config.toml
num_hidden_layers = 10
hidden_size = 128
num_attention_heads = 3
num_key_value_heads = 3
head_dim = 32
intermediate_size = 320
vocab_size = 615
hidden_act = "swiglu"
norm = "rmsnorm"
norm_place = "pre"
norm_eps = 1e-06
positions = "rope"
rope_theta = 10000.0
rope_fraction = 1.0
qk_norm = false
attn_scale = 0.177
bias = "none"
tie_word_embeddings = false
parallel_block = false
init = "normal"
init_std_qkv = 0.0442
init_std_o = 0.0099
init_std_up = 0.0442
init_std_down = 0.0099
optimizer = "adamw"
learning_rate = 0.00236
beta1 = 0.9
beta2 = 0.99
weight_decay = 0.051
lr_head = 0.00562
max_grad_norm = 0.5
warmup_steps = 358
schedule = "wsd"
decay_fraction = 0.72
decay_shape = "linear"
final_lr_fraction = 0.02
batch_tokens = 16384
max_seq_len = 1024
doc_mask = true
train_tokens = 120800000
max_steps = 7374
dataset = "wikipedia_en"
Each number is 128 + 24 x the weight over the matrix's rms, rounded and kept within 0 to 255. Layers, rows and columns count from 0. Numbers have three digits each.

# down: layer 6 MLP down (transposed), 320x128, rms 0.113, rows 89-105, columns 0-127
# gate: layer 6 MLP gate, 320x128, rms 0.122, rows 90-105, columns 0-127
# up: layer 6 MLP up, 320x128, rms 0.117, rows 90-105, columns 0-127
down89:124207127184161157116111181163131115072150136125155101152141107127147109117161106153157138164134085119117091085120133136140126113100139161142138105145127159147117064151116137143129148108138128115105106150124128128146149098097139124137149138118127123149169138164134139135104142143139131143090132134132158115103109072116141112160135152093124137138143128152136134115153145152096144117116
gate90:164162081116143141121126139121156134194129162112137103137064154141101136100162091119107144119142153083082134129113113155118165114163115168075142113115171095090146129110146154111140151121140199114078114181119128113120124165138124089135162092131120112148109138102096149165136148118130148100128175125111131119156099192167149107123045171095088050129124125200082156105165129117122115118111
up90:144139180105122117127087104123132089127150134128114111151095131148154139077114126141134097110135137123161138134136111106093061107125134127103154120112119129120127134054172075126139109093170097135154082111101129125093092104140127141156095139117172118112161128139079112098169094144130152123146125137134158081127101098086134157125121119094158136158124154105133115162110196142068167087148
down90:151154122118175168123180149100139142097127084137124156175108171153125125122127122105128142099126090120175098093127097177132074111105155190118169116138125121090139109121106136147148122125148124106140114149114142181132072081087130103124168101120144113130115110074141125129158142130123095153136129176145161108149137151115082146112149132092149132122162109115127091137152167144139142127126
gate91:132111116115138152100125151143110144084133171106128076139135113088118146113128135158127113142108094060115128154174135160088124122167153129108109122127120134098127145124163135067147159137142147144127145115157139096165108153147083130131147110160119160121118157135132092163127101133128104143115091156100116145147139146143138112118136121080134127097163131138126176118108152180119091129082
up91:151110102166106127124100145137119118122076142118144107160118135148112130132129120139110125159127108141137157103138097085148120077129155118119110142123137133110121110109076130146107090152107126170145100180136111141096138085104133129155179131139081116099153115153127120158089118145151131109134127135131146121133159137101129179176073136113149095100113151088150098119123174152140118111137
down91:084113120102128128095135137121103096130115141137169146111125121121136111134105174148134156127102133155145133104107167133111109168129113151108129107153178117139127155149129117140133140099171152124078141099079157130056124216131143113136120097108140097143140119121125152098076129154122151129121106128131108143102110129100116112069158118174128173118143118164135136124146095146118131119140
gate92:137186122132158133139113135123134134134101122137134097105103171115081132128172129098106137098168116144125136138110078134174084117101097125119139130133138111133124132171096153097121103118136158117087076145133136150136121146122126176125128147068125114114120123153123141130188145113172127112175099117131114134145153161153114139124138164150143122163075124077180136123145141103122121131171
up92:122140142155154162110124126098114134088103088126166124097143112064136139116118163105108115093057150122119155106110130136116145127125152138137160167113120107177116123144125140098139086148118101132157150184155120125154154131140128130165152119101144133170118121138087137148112147159119132111137123176102128166120141102135102078171116149126151104120122131158128189090139106131125143178111
down92:086145167126134106153146116119124142113130119157125116141134126118135121121113139140143111131120140168161112108141125139180136091145068100164136113155118129121120086126146136105152118130096071150118081114164132156122149111099103132228126127142129123151149128115110170096112082164111157147077151100110116124097143064120089130113159154137147138143130127148115119115085079125108107135120
gate93:147131130121147133120146128133105161152191181175136130126144089130167183164094124168138151109147121109157130140164114138127139160140112155130156094101129123147196116131120126102108123162107092177120092152121110116137122138174156059161124112102115126137116155114111129168129117152142146098179141156089148154133096113110095144119079103090131106117124144093127152133119161133124144114138
up93:152133133100108116128139164169139082102068148120142152148136106075077121087120108111120165149157171113117149136091165093126121139116135098089136153133154118124146129104124164126113095097126109123113172097158160119101146129152127151161134113171127144165109072092159124151118132135117102124124111119131089087124151134176184096113141126156104124112119124173139124085145117089146115150125
down93:120190116138107122116156118105153091131142118166138159134111130071167098140130085136124109167148105092159115126087190135151115159110140168132125141146112114167152118129171106092055131133145101125088088090111128125103130143154131133153190079105082116160150126107140133129139102151137121127105162146133129113156153138104162105129143133153151107153120122158130131143128106147099117158144
gate94:147119149148071147146143132126115118125133162155167093147119124141097094139138114094159133147111115118122122109123124116124154132148116097157103130127130140161135117150079137106105138120112117089097080058156120117130162128151093091109142106160079082124121209160145151154167134094142127134140149107132147102096095106153136152149080109142085099151154111131119176131128148160100136127117
up94:080160135114124098121102156143161137114155104173152143109151084148145174104169135179112151094146131135115088137120129142118082107134168093154105070130125135136158150134145121126125122118116116103120093107112114147098105107102137122118107144092139125128102110101156148052110109115120146122107145112112101124149097111088110114145160169136095186165127147118155132159168152141137141129092
down94:141108142140111140113088155127143124130132141152144128134127091101171179128136156096096119096039080139156147117124111134120191108132080081102131119129146122071129120169118163137158112104136128133108134141137133126123157145131142085107124115151112135109144113158130170135176137103086096117124154203088122118144121130150186130131118102139129110144163144095148096125098170123106096120093
gate95:128185090123173184140135148124104115145145124135118138109139112137054177151176117142105127108128175121094126121139104152114137111141122098137077121132123131090072138106106096121134180106177095089121113146135158094170144186130114097141133082180097135133135111123157149120145105143124125135130173158101159157148146123154141160079104122108129124149150142103102128128102150154103111119110
up95:117111118096096127083142181106149118129120152177077176150127098118134148092136091150093138138089122128129119133136087103116118119092141085101130115123145080140098101143125106120101169145112117146123118122133087157092139153158145088145110161122143173130139101106132180100086123139130105152118134131147165095136144081136147192128179172162078140166134178121170127123157114143162149114178
down95:126148087153128080118141160171135141093121138087137068111162109103132142114128101123116150138127110099145168130131134086120170107105128094145139120123159132100088197142115123138134119103138138147095111090121156115105162183114126105106121142078168095148193141159151128159098104174139144161153134096089090047110153160115131146139145103121151105184158134112167121164124149158124120141113
gate96:130139152140108122130117173137087120088086109133134105122130125150123141127111090116125117134115161081104139111088106150142147145122156106112139119071101121098155158130136120124179113172118144120105141121128146112168148144126107113172152141113106116117115125150102124134120115075143134095127124147146152159134133081125168089123153116115116148076186127119058156127174119098142151134119
up96:098131121095157168125122148116112082177137081163115154123127126142143141122139139170153129116122120152126149117099104134130156139158082099094108149136177124128100135137135151116076138099109145155147111109138145106124148165093115130126099159132087105160162121137129119134121143123105141110127120139134149142176126147070151104126168126141144116124118140121106145122147123123125119100148
down96:134144117096134115160156145157129100130108115115157101128173145106119168133086112163133141083154148141147129099094097120125113132121115099143113148126142142107127087096141168129160126115116120071128123114153118130127117141121100106146123138156102147110164104118124155140092155158069138131142117090128147078166116117104148126115118134121096134124121144095114176113148160112120121106142
gate97:135133156110134147129157163123116106137134103151106082158100116128071081121125156132070123127170150100121138176120098119120139135144137116132157118126134082101098099144117146143143153188073168167080117131176160100101132158139122095120102127116073138145160167138108166133131159118140116112104136135097161093110132061135144110107096062130134106065117136151130165105112133163146104076106
up97:153107059138100125143123163152133120104112171110139124113110155165129103101101134167144117121077144126141133158096150129100122149093161137115079146094135119153152161102173090137154140119184197093114104130110111165128089117102142111121112119083093129102154156175110091130126135059125077136096121136156143141156088156156110153113119149122085100148118144119144134151103081134147178139124
down97:177157102136158155136157164147175101132079119133149155153166153122124098143135115145131119160164166145158126174098092141168122106100175174139133151132129091126119112146134080100138166139111109138128174129076126120117091078160144117130156151120131146093135099112076088112141123083120103126121120057140124118166104132207109144129122149133139130094116179135162141121149152127139118134134
gate98:133128074160169095071131127147125166112141165169158132106097129096147131107106130171124139164136099056086170111130111126160126142092135176162106097163150109103168123136142194125143142095151101135114090202136168123189138180172126103156123153144119137142182122154105089127110130126160189088096095147100107161174074126155150183131110123099127089095162142099129136110138150145171112124171
up98:169112116120209101149123153133113125137161131124102125172121152146084161142112191187151180173129132089151122154175106173109144104117112140089141093122143126090147094086098102130126133132122120124104133129184164112151154133162112108116143144155182169112132099093138129124144172199106110115138137122112132101103146150133168085128119164135101153099069163115153114098129103108111156086142
down98:135160130176129082134164110073147104130122161106143142148103087134136129138184174102142168158118118141137083123120142114136118128097158155088153123070152101126146114119051098079121160134133097195133097174101117117082115130139162135100148142102132141109131126123159135114154144131103097130083145126109203117099101177111133104133106147143117167101106107151183127109137103151107146114158
gate99:162130082161194135057153135109129093104132108127136121127156160140136126155138076124113152088150115147100141119109146088097128121138116122097106157116103123131151117114119129120137144160115097124098076120136160101164145163174133107150098114124110166137113131132135159124100134110125154117130112150119134125149154099119113183134123128191086123137149143095127146149163136123125121133146
up99:109097154151107141115116145159146100160148122088112136124122151125134143130160114103181132082137165099157182101145140101107132095135139113135115129084126131115105123139107102112134149138149130137150117168091148093135129123111119128124137112099177134187148128134120120115096112161100159139122100098107130140170139183090128101121087103127140129095151158120154176155125122111092142135126
down99:125116150174171126147150132157175134142142089168105152130146142142154183113145166108124120109117131148147165121189104117110122098114153126212117119098146121140123088161119141099145129146112120106099120145107143105133122097129117089141140095105134141127155136149141123114112080103065116146150138099106117125140134153120146114122119116145141176118139145081151151147111160154159108095113
gate100:144148120113147130152162152110102129143139107132160092157109075089103129109125127133112148121125127112147118120089091169108125109134140163105167135146126126124150095135175130125142100159161147130135081121105110123117099144137129144157097122133145163128164125092105098160161171173141103126110136169101110114146104083108142160089138093057112156116103123125136154119152122166139045172136
up100:107157147145132142118134122136145129167127165136106132125197147113146169103159136141106093114128139112082096117143118109139123149156122124160141135078104112112055145152168118106135138111137128092132133161103134121151151118108140112134193128116177119111117118084116096099128145157139141116135155113158110126161109120154141140175160143134135163179113149107108172103126112130103097103135
down100:120132077123100086097121119120114065106143107111116167160160133124146124112136132098122113154097140168114110134142152147167122117151166128122158130142116155161127161131129126113094100131097134180139150107117117115124138121093117086126181129139107140124103116121135141094138122116101169064142115154152133132144079127123136169126131102140115121173121188098074104096133117151126126113093
gate101:120153147155098168083151153126135097172142168143137089101100136156149154144105139109080091119119148123122156141135150108107165123120102120152107123133143135128135103111119170135136133129111123146118106114135126134126142158168168121129097182104083126168145125096137152122140118158131117106129133144108128081123092151179157180102123122108093111163112113150147120111153104116171133077168
up101:162103155128118138119138157126149143147136127153144108122086121138137137073139137117107107158107139102120175085131126181107140065142158133112085102142082125151141110088160097142081132118119154124152159125152138141104117112158123107138094129126143135151141123127122086115129079123100101105084145088166156099127099143162114143090144157158135148137074119154105108129148107147124135152163
down101:108125140122144132128124090134092140118131134120111196168138107136150113129147163115157139114090133149100165093088140133100148097136123124143165118141109093126109138134108104106115100103092151152102126147122144110121129110099132138141153143144171141113081067109144109113118106148115126157104172141144130160144137148152111089123152077095115156091123149160135129079146120069104128180124
gate102:115118088171156105110113107159128151135154149129135133150116149128150137148170125110104141182132099147127108153153134121142116110155084168134137093158178150167114112112101142089121123153144172113133088134093123116111111157164146131148090139101111101146117138135138106149157151184149120074090115107134155145102091147115102128119120100150094133109103089138153135137110123131112116117163
up102:145112156138122116144116124117129108155113121164150107143138141079091152150140080126135158108115145132141163145074131135146158121133117137122138180099132100152114077155127119140142103150115137155149122140156101098106131117121159106164131121129103068120137164178130126070124127093095182117163144093141134132129141126116109115163120137176119150167152161117129087138121163065114112143120
down102:136108110139104099104082139148148152132132166129094155182141123123155111137143132098092154129104096157107119183128151121163081081136166146152082115140137131169128126133149088119139150118106150167112145144140142132194115141158111154102153115128114170137116146186120127113105134157153139073146131128113112123169135176137109132134110115153126144131108072082103143119121128091133134131102
gate103:119148111141132131132089131125145110148089111123122133147140136112075143130189105124130191099130149116170151138153085149129083112092127067109162146145122077112144134145144139118110104114147123148124121150113117135130109146134084128162130154115147181122133091110103092138147157105117115112127111149127119157153103153091139100117132091091101156113123118109136088097160155134131116150174
up103:134133118109142126134117122151129120118176159147165131104091116135166128139127139129136133147108112135121163152161197152103140150139154081128078161102144110147110141153152133151085133156180119090115124162147087120150114126134148187145119107140086138130118144138168143130123115158081184141095130116117109117073127100115120111153148113133152122144121151142141128136167115120166130080132
down103:144130123086123140153126109127136116136178099142072122093112114110143139134105155120179131135117116078133136169157155143138093147170133133175119130082154167114132150174149096139154112176147180128126109088133159144142110122095094162111097107114136125132101100143132134110078116133109161137115171114135160123117146129099120123136139103109110162137157133134179111139105126116101147158164
gate104:120141141166116128101133123127173124154170140131115117141070164172134165129167118133109157107160113121139130130120119130096138154128103072075135132137154134116152116091137148074112103144101151095080092135125126154139090111124069118128122154162155120098156133125173151106148104101137125180104129129122145119121163121111149151167119127065180146126152134070100151136170135135106117115170
up104:073126132096180125144151154070142084107098075158111138115171120163150099144141097123078142122099127128141137104145085153127085109104106135132083139101131150105146132146121136120123187111097123106103140090120165162134125119200135096152160102132110157113087088153120162131123055135130161101077166173087139138173187173131106169116131128145132123132122138145100106127128123138131140108151
down104:111106150126152137114138193136173116118148117143110118176109155112119089136153100126125136100101129100143170123123202129072088110147099116114126111131149163137124124129106161115111116115100194140090128081112101150118117152092092122114122151122145171124135131159175135158145107147133167151085141104129133166098147170144148182158117148122135074132121128085125107121109143131170115063173
gate105:136133066153097133069092112122165144105173138120106146144081102063083142139166140127107129128144169108162118146100114126164115095182087129119141130138113081141114137119092150144139122146109147132077141152126144120112124140173144136147078129112149119155170143125132109102129149148138127142153131132139147114118106132178122173119144121146166088141121153114176148133142112152158154153162
up105:153149083111162136131122072110186143115109126126132141100179121146135126107122177119107122111163092127119119184116124120124096097134121131102115142138124144118083160160118154136095136124149137162154124129122125159118148137130152122140112090075137145139102168090166127139129075099165107110102158100122116100111104140096129142110137144150126133075114118133156150139128099089116127116120
down105:159118098153113118138101161119142090147131109125130096134072149133123147105124168137150123147123148136107157106150153101147097145118133152121149107139122142114162129165111159096151119163131173129153157145121147145134139111173090142137144099163120177123132119131119163098148146078094153115127118069085113131097136119147123149129137161159123172135102137174159117120149134146152134129153